From a checkpoint of a small transformer trained on Wikipedia.
Size: 14 layers, width 256, MLP 704 SwiGLU, 14.5M parameters.
Each number is 200 + 20 x the weight over its row's rms, rounded and kept within 0 to 999. Layers, rows and columns count from 0. The size before them is the row's rms in percent of the matrix's.

# gate: layer 8 MLP gate, 704x256, rms 0.0585, rows 350-366, columns 0-63
# up: layer 8 MLP up, 704x256, rms 0.0587, rows 350-365, columns 0-63
# down: layer 8 MLP down (transposed), 704x256, rms 0.0586, rows 350-365, columns 0-63
gate350,100,191,176,212,222,190,223,164,188,203,205,188,220,199,195,213,199,215,168,236,227,223,202,192,197,211,194,212,211,211,231,166,207,213,198,206,184,223,236,188,211,219,255,235,212,201,215,177,207,191,162,247,185,184,218,189,205,139,209,217,207,164,237,141,177
up350,107,208,216,201,250,166,227,184,186,161,188,218,232,207,170,219,207,185,173,209,218,216,200,169,193,222,192,193,186,200,231,173,213,207,218,216,200,217,249,171,207,192,189,214,234,197,175,169,197,209,169,214,167,176,207,197,219,209,204,248,230,204,251,183,210
down350,100,227,209,184,222,215,196,213,203,189,216,213,202,205,191,196,201,198,206,199,182,178,176,182,237,188,178,212,236,163,179,187,193,218,194,190,205,174,187,228,195,166,145,224,200,203,184,232,220,199,208,202,195,215,177,210,234,241,180,230,199,197,174,215,240
gate351,100,216,199,210,211,214,188,178,207,189,185,212,220,206,221,229,227,223,194,186,207,211,196,191,235,205,181,184,192,207,249,167,229,197,219,185,199,194,193,243,203,215,189,213,194,215,195,178,199,225,172,213,179,220,185,202,204,196,232,197,162,176,251,217,190
up351,100,225,231,207,207,220,189,187,197,198,203,192,216,182,215,229,182,224,215,191,204,245,213,211,191,268,204,196,166,194,213,223,182,198,189,192,216,184,179,204,213,213,219,190,205,174,215,217,179,227,175,173,195,211,189,165,199,159,209,190,238,202,208,172,186
down351,101,195,182,223,220,210,193,214,194,220,200,205,197,206,231,232,208,191,234,188,195,181,172,195,182,211,179,208,196,212,201,200,226,216,202,189,191,204,200,181,204,248,222,215,208,207,201,221,197,220,216,217,200,217,208,212,201,196,206,203,177,181,227,214,180
gate352,106,226,197,220,181,203,222,170,215,204,204,211,176,202,208,211,162,206,188,157,239,166,220,230,214,226,218,215,216,208,199,207,181,195,239,203,171,199,183,190,190,194,244,196,195,190,182,205,206,204,219,240,171,205,207,190,187,164,213,237,205,200,189,220,186
up352,103,214,162,188,178,208,205,202,206,199,194,171,212,241,208,192,178,240,207,227,216,191,201,164,205,226,191,181,234,171,211,177,189,228,184,200,243,191,182,164,190,178,221,184,186,204,230,192,192,174,219,194,213,218,213,207,220,209,198,180,177,189,173,194,207
down352,103,219,173,228,168,180,183,194,222,212,239,190,206,204,221,218,200,215,236,160,220,197,212,175,222,192,229,214,204,204,188,223,194,153,195,208,170,216,191,205,202,215,234,231,209,188,166,231,183,188,190,205,169,228,228,205,219,207,171,182,190,215,186,234,217
gate353,094,214,210,201,203,201,182,191,178,173,214,212,159,205,248,196,220,185,212,209,215,217,216,173,201,237,196,195,183,186,241,201,174,193,171,183,192,204,195,188,191,202,189,180,194,211,180,180,236,210,208,208,192,190,234,236,231,204,205,235,184,185,246,189,228
up353,095,192,200,256,197,148,195,211,212,180,196,205,196,200,180,225,196,183,217,198,198,211,213,223,185,159,189,216,213,185,227,211,244,165,212,209,190,199,194,184,214,194,190,220,206,179,221,244,210,210,201,236,193,200,150,188,202,182,231,129,224,205,198,216,179
down353,100,195,189,185,188,189,229,184,193,200,216,205,183,213,189,213,240,179,236,185,206,184,219,206,194,217,159,199,225,212,153,190,224,218,204,170,199,192,179,203,181,158,175,238,207,167,233,186,184,196,194,209,191,184,239,146,228,175,212,256,175,220,204,176,193
gate354,096,191,179,193,238,195,198,185,179,195,190,261,221,184,237,180,186,213,211,203,169,184,210,217,189,179,202,199,167,260,213,193,230,202,208,239,235,183,219,194,175,198,205,226,227,199,229,193,235,202,218,194,227,200,219,222,210,209,199,197,188,185,212,194,183
up354,093,201,188,225,186,209,206,203,190,223,186,177,184,240,195,192,201,201,165,196,203,201,194,222,212,186,219,208,204,190,162,157,179,177,222,206,208,179,203,187,220,203,211,207,211,173,196,201,208,212,188,235,216,206,180,146,178,218,192,178,192,203,214,219,198
down354,092,195,169,194,209,191,184,225,175,203,193,227,237,206,211,225,179,207,208,237,209,211,186,183,154,214,189,189,210,201,217,196,192,242,209,219,211,214,199,221,191,235,215,222,188,167,205,212,200,189,182,205,189,184,213,226,171,209,211,205,230,195,192,184,215
gate355,097,217,177,196,189,210,201,176,229,221,240,158,224,199,174,192,207,206,220,209,188,210,177,210,214,181,197,215,190,173,214,166,179,196,208,212,184,211,199,224,198,214,200,206,207,185,191,206,194,201,215,209,197,192,207,225,239,231,235,198,176,199,160,203,209
up355,095,204,197,262,187,160,195,186,189,195,207,189,180,223,156,167,189,226,175,171,196,226,216,188,174,217,181,207,204,185,187,192,199,222,219,216,183,192,189,204,195,175,222,203,188,225,191,196,190,210,218,222,214,233,198,188,244,194,215,250,214,199,188,202,181
down355,098,185,212,146,226,211,172,233,207,219,184,191,190,185,210,225,227,177,225,190,204,156,226,209,206,169,262,193,177,218,189,217,235,209,173,175,213,232,156,192,209,226,222,209,175,175,230,212,234,189,185,190,197,169,213,183,218,231,190,184,168,183,208,206,197
gate356,097,233,195,201,162,251,228,174,209,215,208,199,182,219,214,199,186,209,191,191,181,193,188,197,186,191,219,198,193,197,212,177,184,187,205,195,201,189,225,219,231,193,191,226,210,224,173,253,217,185,182,206,252,180,196,217,220,207,221,223,209,170,210,195,191
up356,096,195,176,186,195,185,193,189,229,200,202,205,225,237,207,166,213,190,173,195,183,163,193,218,207,172,216,192,191,212,191,187,185,215,173,233,220,220,207,183,161,217,196,202,236,183,201,175,202,190,226,198,209,221,205,208,235,161,219,185,225,173,184,213,184
down356,096,194,214,213,196,199,190,209,187,233,196,199,214,198,176,178,204,195,222,191,177,190,178,219,234,249,191,234,210,174,155,223,208,203,203,175,203,197,169,173,176,224,184,213,182,206,223,186,196,215,218,185,171,205,208,217,214,195,166,244,218,215,237,232,199
gate357,111,175,154,228,189,177,193,218,209,210,193,172,205,234,180,190,189,244,195,225,190,186,197,191,203,187,198,231,189,194,200,171,199,201,192,169,200,184,172,163,178,221,231,178,193,216,231,178,201,208,198,215,193,196,205,220,189,168,231,198,234,198,207,167,169
up357,131,161,149,225,219,167,170,232,207,160,158,182,193,250,182,191,205,212,202,203,204,208,184,229,188,189,205,206,176,227,226,177,190,185,185,164,241,206,193,191,187,222,191,195,198,214,242,197,195,207,205,208,167,209,215,218,203,204,256,174,226,189,203,202,171
down357,122,165,208,169,209,174,182,215,234,196,184,210,180,244,217,228,173,208,199,165,209,180,197,236,187,211,223,197,201,202,219,180,196,216,174,147,238,215,212,194,192,205,216,235,187,177,224,202,232,181,169,200,198,232,198,196,228,192,193,167,202,215,209,191,214
gate358,087,195,209,187,199,203,222,213,166,187,201,217,207,183,155,192,168,185,207,178,178,226,176,213,160,190,218,153,219,215,217,235,159,176,212,230,242,201,167,191,208,193,189,217,195,222,203,186,238,203,213,191,212,235,226,218,229,229,184,214,192,205,188,195,170
up358,089,187,181,230,189,218,207,216,187,190,203,180,195,196,182,180,172,221,191,184,211,178,209,218,218,192,227,214,202,187,205,199,198,204,181,229,229,187,205,221,158,196,220,195,248,176,216,175,224,217,181,168,228,210,220,193,164,168,194,187,218,226,217,208,224
down358,092,179,185,148,203,156,204,193,193,217,192,191,205,193,196,219,201,168,193,235,210,184,192,252,173,198,172,159,188,185,226,225,188,195,198,167,200,213,197,199,254,212,182,214,185,200,203,217,227,188,162,191,181,189,192,234,243,230,210,196,202,163,205,203,194
gate359,097,168,184,215,171,205,167,188,199,200,188,210,184,148,208,204,185,212,230,189,219,184,219,228,199,240,208,206,205,193,210,218,182,233,175,184,192,199,173,198,234,189,196,172,222,227,199,202,202,193,229,181,210,207,180,183,196,223,185,163,185,206,183,197,217
up359,094,196,195,192,203,234,201,203,205,210,183,223,209,218,196,228,211,174,195,234,210,178,197,203,212,180,184,185,195,175,224,192,196,208,207,203,186,192,205,191,195,193,195,229,210,198,170,211,237,185,230,162,215,176,186,205,202,219,196,174,194,226,171,174,257
down359,096,188,193,208,208,208,222,208,220,165,198,183,252,170,204,184,211,210,231,214,200,210,159,168,202,210,212,188,182,217,210,187,217,216,218,200,196,180,210,171,224,209,176,224,217,204,194,183,174,184,198,219,177,196,221,214,216,225,230,189,213,174,226,207,188
gate360,089,216,204,219,171,235,183,211,192,168,217,221,222,210,216,205,185,203,193,196,196,195,201,197,201,177,207,177,212,191,189,228,171,179,194,188,190,196,160,213,203,225,186,207,220,197,194,227,196,187,205,236,210,188,214,203,229,202,247,180,177,184,186,200,210
up360,087,217,167,253,198,249,215,214,203,174,228,242,216,226,226,208,207,183,207,200,205,185,205,238,210,200,219,192,199,168,209,231,228,174,206,194,201,198,168,205,230,205,194,221,206,188,225,214,203,215,217,204,210,186,191,210,206,199,222,200,198,185,183,197,208
down360,087,221,189,209,209,202,202,195,227,241,191,185,207,168,186,200,188,180,212,175,201,200,172,170,242,242,216,249,229,226,207,185,198,208,248,171,217,201,188,172,194,189,175,208,198,192,186,240,185,185,238,192,193,190,197,177,179,198,192,193,224,181,227,199,242
gate361,101,189,179,211,202,227,217,196,226,205,186,173,219,193,228,225,220,236,207,187,170,195,215,182,175,196,224,178,173,178,196,161,179,174,236,228,222,239,207,204,197,220,224,201,186,198,217,215,208,175,170,214,183,208,205,203,219,187,217,224,167,188,185,212,168
up361,095,159,143,182,204,183,223,219,232,193,150,193,217,201,218,205,226,217,212,230,232,206,209,180,156,200,180,196,215,181,223,192,212,168,217,230,187,197,189,196,195,226,223,167,213,214,235,212,187,205,179,220,237,202,161,183,213,192,202,200,213,198,200,203,170
down361,098,210,213,231,196,183,181,170,168,201,206,213,180,189,196,193,206,191,220,183,213,206,169,195,198,199,216,191,211,200,180,241,234,228,167,167,185,202,214,160,217,200,190,210,209,203,171,186,209,208,194,161,157,220,224,222,205,229,168,179,220,188,221,209,232
gate362,095,189,174,210,205,220,201,172,189,214,206,177,223,211,171,237,185,215,207,222,235,224,228,198,195,193,216,212,216,178,190,177,169,173,186,199,179,191,197,219,217,190,216,177,193,198,233,166,194,210,175,167,172,182,214,177,205,190,235,198,206,220,185,234,209
up362,098,218,202,172,197,185,191,221,214,163,141,184,170,189,180,204,229,205,202,212,214,196,185,192,192,178,210,189,212,216,178,226,189,191,177,177,200,236,206,217,241,231,223,195,232,225,224,191,197,206,197,223,188,205,217,206,204,196,190,173,212,155,236,202,241
down362,097,196,218,226,172,199,217,201,146,236,239,211,181,186,187,199,216,209,205,202,193,175,188,182,210,185,173,181,183,203,161,186,198,182,233,197,213,203,229,176,190,158,220,198,215,179,206,209,234,210,226,249,219,224,180,211,180,184,195,226,198,216,183,197,190
gate363,096,210,234,234,162,175,219,192,188,244,192,216,197,205,212,175,184,230,229,156,206,236,197,195,215,228,190,178,255,242,244,224,205,188,213,174,218,158,187,177,201,224,230,196,213,201,156,197,195,190,182,214,187,232,201,180,195,189,182,209,229,202,183,193,215
up363,102,210,185,205,208,220,191,224,205,185,208,207,189,192,201,218,225,200,208,226,203,165,206,201,188,211,215,227,161,191,199,227,181,224,170,190,189,187,211,198,201,177,210,216,173,218,202,212,178,195,196,171,182,178,192,158,159,163,205,181,167,216,216,188,227
down363,097,166,228,193,187,198,216,227,193,205,190,209,162,165,197,223,211,199,190,210,215,246,187,184,250,216,196,213,211,176,219,192,173,208,196,179,214,164,175,213,205,192,209,186,249,208,178,207,159,193,213,192,165,233,206,235,203,212,211,216,191,190,169,232,192
gate364,105,225,214,201,211,205,184,184,217,211,185,179,233,244,157,177,187,219,202,184,218,193,214,209,203,223,190,200,171,190,207,228,223,212,179,218,199,185,199,174,145,202,219,190,206,201,199,201,168,162,166,207,199,190,203,167,196,175,210,148,194,233,174,225,214
up364,101,212,201,189,205,193,168,201,216,213,176,169,186,218,208,224,215,197,240,179,194,162,171,207,226,237,164,209,201,182,204,208,213,209,176,191,195,165,222,208,202,176,199,219,210,194,187,203,190,184,190,223,202,215,174,194,201,194,208,190,203,221,205,209,246
down364,100,199,203,200,171,226,188,188,209,181,197,220,195,153,225,244,221,224,191,215,178,195,210,202,181,187,215,193,210,220,219,209,191,216,232,191,201,199,166,205,228,175,173,212,170,180,195,194,189,219,223,216,218,221,174,181,226,225,184,207,172,174,207,200,224
gate365,093,192,211,154,195,205,213,200,199,236,206,153,205,190,204,203,162,206,169,201,190,215,247,199,206,189,207,186,208,214,213,158,185,191,198,223,164,198,185,172,234,172,233,221,180,191,225,217,199,179,213,182,219,180,232,182,168,184,184,205,207,138,198,214,214
up365,093,180,202,199,213,217,210,197,209,235,211,210,208,236,173,205,217,170,184,240,204,209,233,169,223,202,191,204,167,230,201,177,189,183,225,227,182,196,187,205,228,168,173,211,166,191,176,217,203,195,219,195,250,191,215,220,199,243,179,209,190,199,200,203,213
down365,098,181,202,223,190,207,223,195,205,169,173,233,223,206,185,198,214,223,210,196,209,179,210,206,174,178,174,176,154,171,219,207,215,217,172,218,177,184,174,198,186,194,225,187,185,167,187,144,255,228,202,181,181,237,202,209,193,216,190,204,179,223,174,186,209
gate366,098,183,231,197,173,191,205,204,165,190,226,186,227,196,190,192,196,199,205,219,197,194,221,213,173,249,192,229,220,178,206,188,187,170,162,191,166,185,196,205,168,217,161,222,196,195,222,216,214,192,191,163,221,223,188,218,216,214,205,208,202,175,191,179,162